config = dict(
    rope_fraction=1.0,
    init_std_up=0.0506,
    init_std_down=0.0312,
)
Each number is 128 + 24 x the weight over its row's rms, rounded and kept within 0 to 255. Layers, rows and columns count from 0. The size above them is the row's rms in percent of the matrix's.

# layer 2 attention output (transposed), 512x512, rms 0.0679, rows 475-511, columns 352-383
size [108 112 105 110 105 111 107 104 106 100 111 108 106 106 104 111 112 106 106 104 107 106 106 103 103 103 112 106 104 103 106 106 105 100 105 102 105]
[[133 155 164 172  76 143 153 111 170 112 147 117 110 123  93 138 142 178 129 104 143 140  79 132 136  93 134 133 138 121 158 109]
 [113 154 126 135  79 121 116 110 171 152 139  98 128 163 115 110 121 154 114 160 139 135 136  95 105 108 137 110 138 119 140 167]
 [116 134 141 171 141 136 142 113 133 144 180 125 151 115 126 132 122 108 120 141 112 148 110 117  92 129 111 122 153 113  75 139]
 [137 137 168 161 118 141 116 106 141 128 154 186 116 120 109 131 168 136 143 121 128 128 114 139 120 115 151 194 116 135 147 138]
 [123 101 159 116 135 133  89 107 122 104 112  80 126 143 117 113 150 145 133 171 148 151 119 111 162 162 166 110  69 169 131 126]
 [136 109 129 128 132 102 179 149 193 162 145 108  90 122 142 112 126 139 173  97 110 154 123 160 153 122 132 115 157 101 125 119]
 [139 149 124 102 125 153 147 150 147 111  93 165 120  95 135 108 157  96 125 135 158 109  99  91 160 109 172 130 128  90  75 143]
 [112 153 146 160 137 120 121 125 154 172 120  89 134 140 140 142 128 139 113 123 154 122 164 110 111 161 132 166 155 132 161 164]
 [108 153  88 122 145  96 167 108 125 134 141 136 150  97 158 146 139 149 110 115 100 150 159 160 159 138 132 148 123 165 115 117]
 [ 78 125 177 142 164 135 163 178 107 142 126 104 108 121 160 192 116 134 108 144 110 133 106 125 127 155 164 137 145 129 154 148]
 [129  97 143 173 113 136  83 107 125 112 112 119 114 139 106 150 132 118 114 117 120 126 119 113 127 127 128 146 111 166 133 138]
 [130  91 114 114 124 113 129 146 124 170 107 124 102 135 130 112 163 124 138 148 160 107 115 102 122 193 133 132 104 124 125 135]
 [156 130  99 151 110  92 129 136 140 123 121 134 137 141 129 161 109 117 111 143 123 136 124 148 154 130 123 132 111 114 115  96]
 [129 110 144 146 142 112 166 153 164 115 114 151 145 160  90 107 162 137  98 125 108 145 119 125 141 114 123 152 169 137 139 153]
 [ 78 146 130 148 131 124 114 167 111 116 177 167 127  89 143 151 151 142 123  80 129 105 109 132 145 170 128 140 137 155  88 130]
 [113 118 164 128 136 122 164 102  90  91  63 142 102  89 135 125  93  82  99 113 132 106 141 129 143 154  90 123 149 127 116 112]
 [119 144 140 117  85 109 106 111 167  75 107 120 152 118  87 122 110 116 143 126 136 136 163 119  67 129 109 150 152 137 168  84]
 [147 157 137  91  93 153 114 146  63 123 170 142 121 138 142 149 138 116 117  18 113 119 105 134 118 118 161  96 151 139 117 130]
 [149 130  94 125 108 105 137 151 135 113  77 142 128 124 118  98 103 155  67 174 204 153 123 121 117 142 162 123 116 147 125 139]
 [ 87 121 127 115 187 177 122  90  94 119 161 129 106 125 127 150 111 144 145 116 100 141  93 136 104  89 143 140 113 176 134 129]
 [120 123 121 125 125 134 152  76 128 142 101  98  67 101 150 101  77  90 180 190 104 160 118 122 160 144 110 144 129 132 132 112]
 [115  96 128 159 153 147 121 161 140 114 143 131 109 132 149 101  71 140 111  98 174 164 137  91  98 164 155 126 108 150 125 102]
 [125  81  81  86 104 154 121 109 125 146 114 126 121  94 190  72 116 175 160 113 126 141 144 106 130 168 108 140 132 157 156 121]
 [141 112 152 145 125 122 158 111 155 122 127 116 107 120 162 146 112 166 136 136 121 150 124 132 116 125 141 149 143 109 129 134]
 [156 152 167 112 128 132 127 117 121 141 124 104 136 136 107 104 106 179 143 131  78 147  92 122 112 127  84 124 108 121 144 148]
 [145 151 146  69  91 136 122 129 138  73 128 152 117 135 107 141 157 144 144 180 111 158 154 125  54  83 170 163 140 140 154 128]
 [121 140  98 140 146  82  87 136 166 106 128 108 140  88 151 121 113 175 141 149 152 110 137 110 119 112  82 151 158 168 112 138]
 [ 98  74  99 108 112  99 124 101 166 121 128 111 155 124 135 120 126 137 177 138 129 144 123 166 117 152 175 151 114 167 125 127]
 [133 133 109 156 140 154 148 127 108 128 148 146 142 117 153 112 109 157 150 141 140 141  85 115 124 136 125 135 123 103 147 132]
 [109 129 149  95 138 162 148 146 162  94 140 109 102 148  81 152 128 133 146 100 177 130 149  90 112  76 101 138 107 141 121 128]
 [ 95 148 123  93 135  97  89 181 112 142 137 149 145 142 161 113 131 163 101 109 147 131 102 144 164 129 132 113  97 140 125 129]
 [112 142 162 165 117 136 147 126  91 166 116  90 119 106 116 153 139 112 135 112 115 110 122 147 155 117 119 111  76 152  98 108]
 [103 121 124 103 113 133 115 111 105 125 114 144 137 137 100 134 126 129 169 163 105 126 100 177 101 105 145 126 176 148 125 142]
 [ 63 110 168 141 131 108 111 149 130 159 125 140 109 145 119 122 133 164 125 125 105 133 112 130 113  94  89 129 160 125 140 161]
 [138 144 175 135 157 123  94 137 154 112  87 133 151 114  80 124 143 132 124  99  71 127 154 102 131 136 154 144 143 131  68 141]
 [114 119 119 134 129 119 153 117 132 168 108 149 131 170 129 111 119 138 108 172 112 104  93 100 105 124  79 114 125 140 160 155]
 [124 141 140 119 126 132 155 102 134  96 184 166 163 126 105 117 112 107 148 116 141 150 147 154 150 156 131 117 119 126  77 113]]
# layer 2 attention value, 512x512, rms 0.0719, rows 476-511, columns 352-383
size [113 106 110 103 108 105 105 113 103 110 112 108 109 106 105 108 110 106 106 107 108 107 108 105 105 113 104 105 104 109 103 107 106 106 103 107]
[[110  96  91 124 172 135 134 115 116 143 147 130 134 113  96 125 151 123 137 115  74 152 103 165 143 129 115 112 165 104 147 110]
 [125 129 146 122 130 169 147 185 165 103 136 144 133 107 103 164 149  97 147 135 123 161 139 130 109 119  70 165 173 130 163 134]
 [143 142 153 138 128 122 133 127 116 160 107 136 123 117 140 162 131  90 138 158 126 168  72 100 139 131 135 154 115 132 103 132]
 [128 126 110 169 126 111 141 162 140 124 108 145 149 153 118 113 107  71 152 133 120 139  82 104  95  85 125  90 117 158 126  83]
 [140 138 134 110 166 142 139 172 131 168 141 145 108 121 198 127 143 142 122 105  99  83 159 150 145 158  95  96 135 127 124 194]
 [130 113 144 121 136 130 132 158 116 147 154 161 127 149 152 115 150  94 203 138  83 134 145 163 112 109 103 154 129 117  69  93]
 [116 117 129 113 166  90 162 110 101 137 173 116 163 155 121 115 115  73 138 100 126 121 122 107 126 144  99 166 134 116 117 115]
 [157  98 148 122 116 144 145 124 149 151 155  98 149 143 118 132 122 145 110 151 124 129 132 122 147 103 106 145 168 107 122 113]
 [131 154 135  97 128 135 109 162 125  96 102 127 121  86  76 100 100 123 114 164 114 100 159 106 118 120 159 130 122 130 139 160]
 [129 106 118 137  99 139 143 135 138 150 130 115  97 108 138 144  94 181  97 114 128 100  71 158 125  92 148 124 103 164 113 114]
 [133 112  76 142 129 152  89 137 110 140  90  98 117  90 111 152 113 141 113 139  97 100 160  97 176  95 131 124 108 100 173 131]
 [127 123 131 132 140  87 165 151  76 104 142 131  76 138 137 101 109 177 130  85 121 110 147 141  95 143 110 126 104 186 132 129]
 [157 126 101 144 161 139 103 125 130 164  60 111 106 131 102  89 142  88 129 145 106 113 157 131 114 131 112 171 132 142 137 145]
 [116 104 164 121 117 141  89 135 128 137 134 129 126  84 131 119 117 126 143 126 124 159 108 121 110 141 130 137 108 103 134 188]
 [118 173 178 117 113 115 124  90 124 131 126 127 121 161 138 180 169 138 144 154 135 171 131 127 109 118  73  77 112 188 116 118]
 [148 115 104 147 100 103 151 151 125 137 145 126 102  96 133 122 133 120 155 135 153 131 112 145 111 116  97 164 100 142 132 107]
 [158 156 119 120 150 110 156  88 113 106 157 130  71 144 187 172 116 129  86 127 123 119 162  94 151 163 123 133 125 150 145 124]
 [111 156 128 136 130 116 152 122 138 136 156 102 118 141 141 175 189 138  93 116 143 144 129 163 121 113 140 116 119 136 139  90]
 [145 114 112 123 110 148 107 143 146 114 125 146 140 147 105 120 106 145 114 143 109 158  82 113  95 166 155  78 128 130 143 132]
 [109 160 117 139 108 133 158 164 139 165 156 162  82 122 121 128 122 128 115 136 117 105  94 125 127  87 140 145 133 176 131  81]
 [121 155 125 172 139 139 153 111 162 150 117  95 149 156 137 138 129 122 123 134  50 165 152  61 119 140  82 127 134 115 137 139]
 [143 146 111  95 116 173 126 104 144 132 111 153 143 117 125 120 138  78 151  95 123 135 154 144 140 115 112  82 128 117 120 104]
 [100 150 176 149  89 145 129 140  98  89 135  96 112 132 129 114  77 137 103 143 103 119 107 144 124 102  99 105 132 134 140 120]
 [193 105 134 134  97  94 122 133 153  98 125 161 122 130 119 132 154 155 144 129 100 107 140 155 180 136 115 121 172  94 133 147]
 [119  85 139 156 137 104 115  92  86 129 111 139 124 108 182  84 115 129 107 106 144 113 112 151 147 151 115 130  95 128  90 129]
 [140 126  87 148 160 126 103 132 149 152 121 135  80  88 137 105  96 154 115 138 105 108 152 127 130 146 126 113 127 115 129 148]
 [ 92 153 164 109 163 105 138 157 171 131 171 155 119 119 108 113 142 117 164  82 108 131 105 123 165 118 171 144 121 123 126 140]
 [ 99  96 114  75 144 105 123 186 126 154 107 171 147 101 125 146 128 110  92 120 117 127 175  82 119 132 142 135 119 137 131 124]
 [145  93 145 113 115 196 116 107 138 144 150 146 107 109 133 150 120 119 158 142  99 142 140 149 104 131 151 113 104 118 125  98]
 [127 161 155 139 155 154 127 101 141 169 169 155  83 156 126 114 120 151 195 149 129 127 150 114 119 116 110 116 117 131 147 139]
 [ 92 139 156 220  77 139 128 129  91 150  88 135 155 103 105  91 133 141 132 122 151 126 140 124 179 116 151 112 118 107 144 133]
 [112 145 149 144 158 156 121 120 132 112 148 118 166 115 128 137 109 145 122 134 122 122  98 112  86 132 162 110 115 137 145 115]
 [134  97 167 126 166 158  96 131 133  90 139  75 153 129 195 129 111 131 105 159  87 146  91 140 114  71 140  97  97 141 162 131]
 [ 65 170 117 171 150 108 107 137 129 162 134 114 142 107 113 167 125 131 136 146 100 121 122 127 110 164 112 144 150 152 143 149]
 [110 183 114 156 135 112 158 198 119  78 136 134 123 146 154 112  88 156 116 119  83 148 156 126 130 157  72 156 207 129 124 123]
 [144 134 135 168 123  97 137 131 155 151 139 154 133  90 160 158 144 109 161 101 108 131 149 163 153 113 126 147 140 134 154 103]]
# layer 2 MLP gate, 1344x512, rms 0.0799, rows 0-6, columns 352-383
size [ 92 101 105 101  96 105  93]
[[140 127 115 125 137 109 140  87 151 181 160 138 104 125  92 135 127 162 146 138 124 129 148 122 171 135 111 125  97 101 138 150]
 [171 151 156 114 152 140 114 124  98 139 122 130 119 130 113 119 101 108 101 133  92  92  95 123 137 100 110 145 138 148 206 141]
 [109 142 144 113 115 114 119 147 106 140 144 158 140 121 154 109 121 113 159 118 106 104 157 113 165 112 127 150 107 108 130 136]
 [ 82 141  91 115 133 134 131 140 145 109 147 111 134 117 115 143 122 138  92 112 110 128 145 137 100 116  98 137 127 103 158 150]
 [144 127 127 121  86 146  85 147 124 129 131 145 118 133 152 122 131 149 172  75 137 157 155 124 122 145 162  96 160  92 155 146]
 [136 120 121  97 143 112 113 136 129 145 134 129 115 146 140 106 128 122 109 140 106 137 143  95 120 104 126 147 119 124 107 124]
 [164 172 135 182  75 127 142  55 148 138 123 205 101 152 126 167 127 125 172 169 131  93 103 123 115 130  94 139  94 137 145 119]]
# layer 2 MLP up, 1344x512, rms 0.0827, rows 0-6, columns 352-383
size [ 90  99 103  99  96 102  94]
[[115 119 145 128 133  97 159 138 141 163 138 118 142 154 129  96 114 128 122 146 125 119 117 112 145 112 143 122 120 152 156 158]
 [ 77 126 115 178 137  72 146 119 145 138 114 107 100 136 122 142 118  83 145 123 121 124 162 126 164 128 131  90 157  97 185 105]
 [129 115 133 151 107 128 142 154 159 113 126 113 114 143 109 191 176 115 104 107 140  75 156 137 113  95 127  83 126 107 172 193]
 [144 109 147 128 132 154 141 127 102 123 141 177 142 156 118 124 144 137  93  61 117 122 156 114 119 167 108  93 109 143 108 102]
 [158 158  93 131 101  89 157 110  99 131 161 125 129 155 188 114 140 116 141 131 108 137 100 137 126 148 143 140 163 160 132 108]
 [115 120 103 107 151 113 146 137  79 112 120 150 119 118 195 138 105  95 145 101 151 125 130 141 118 110 124 167 142 119  99 112]
 [191 151  92 101 155 119 112 122 131 123 114  88 177  93 150  95  86 147 107 132 133 108 105 110 156 120 132 107 138 145 116 133]]
# layer 2 MLP down (transposed), 1344x512, rms 0.0486, rows 0-5, columns 352-383
size [ 95 100 103  95  93 106]
[[129 126 148 106 152 159 166 145 132 186 110 134 113 131 121  96 152 183 118 101 139 128 154 116 159 173 158 159  98 126 136 126]
 [136 149 103 148 111 120 120 124 110 123 153 120 122 109 111 111 121  83  88 129 122 134 132 114 151 112 141 108 130 155 117 136]
 [107 137 163 150 146 118 104  92 108 158 155 108  89 129 108 137 114 118 126 104 107 100 104 120 135 127 111 137 120 132 143 107]
 [114 131 113 114 128 109 105 131 171 140 144 135 129  90 162 162 119  74 147 104 146 172 133 121 101 103 150 125 141 101 150 167]
 [156 144 141 124 137  94 109 174 154 103 116 160 120  95 139 118 175 123 149 118  95 113  98 171 109  93 176 161 127 169 141 146]
 [158 118 150 131 124 181 124 109  93 107  78 136 168 104 127 120 135 140 126  94 160 128  99 143 135 173 153 122 152 115 142 140]]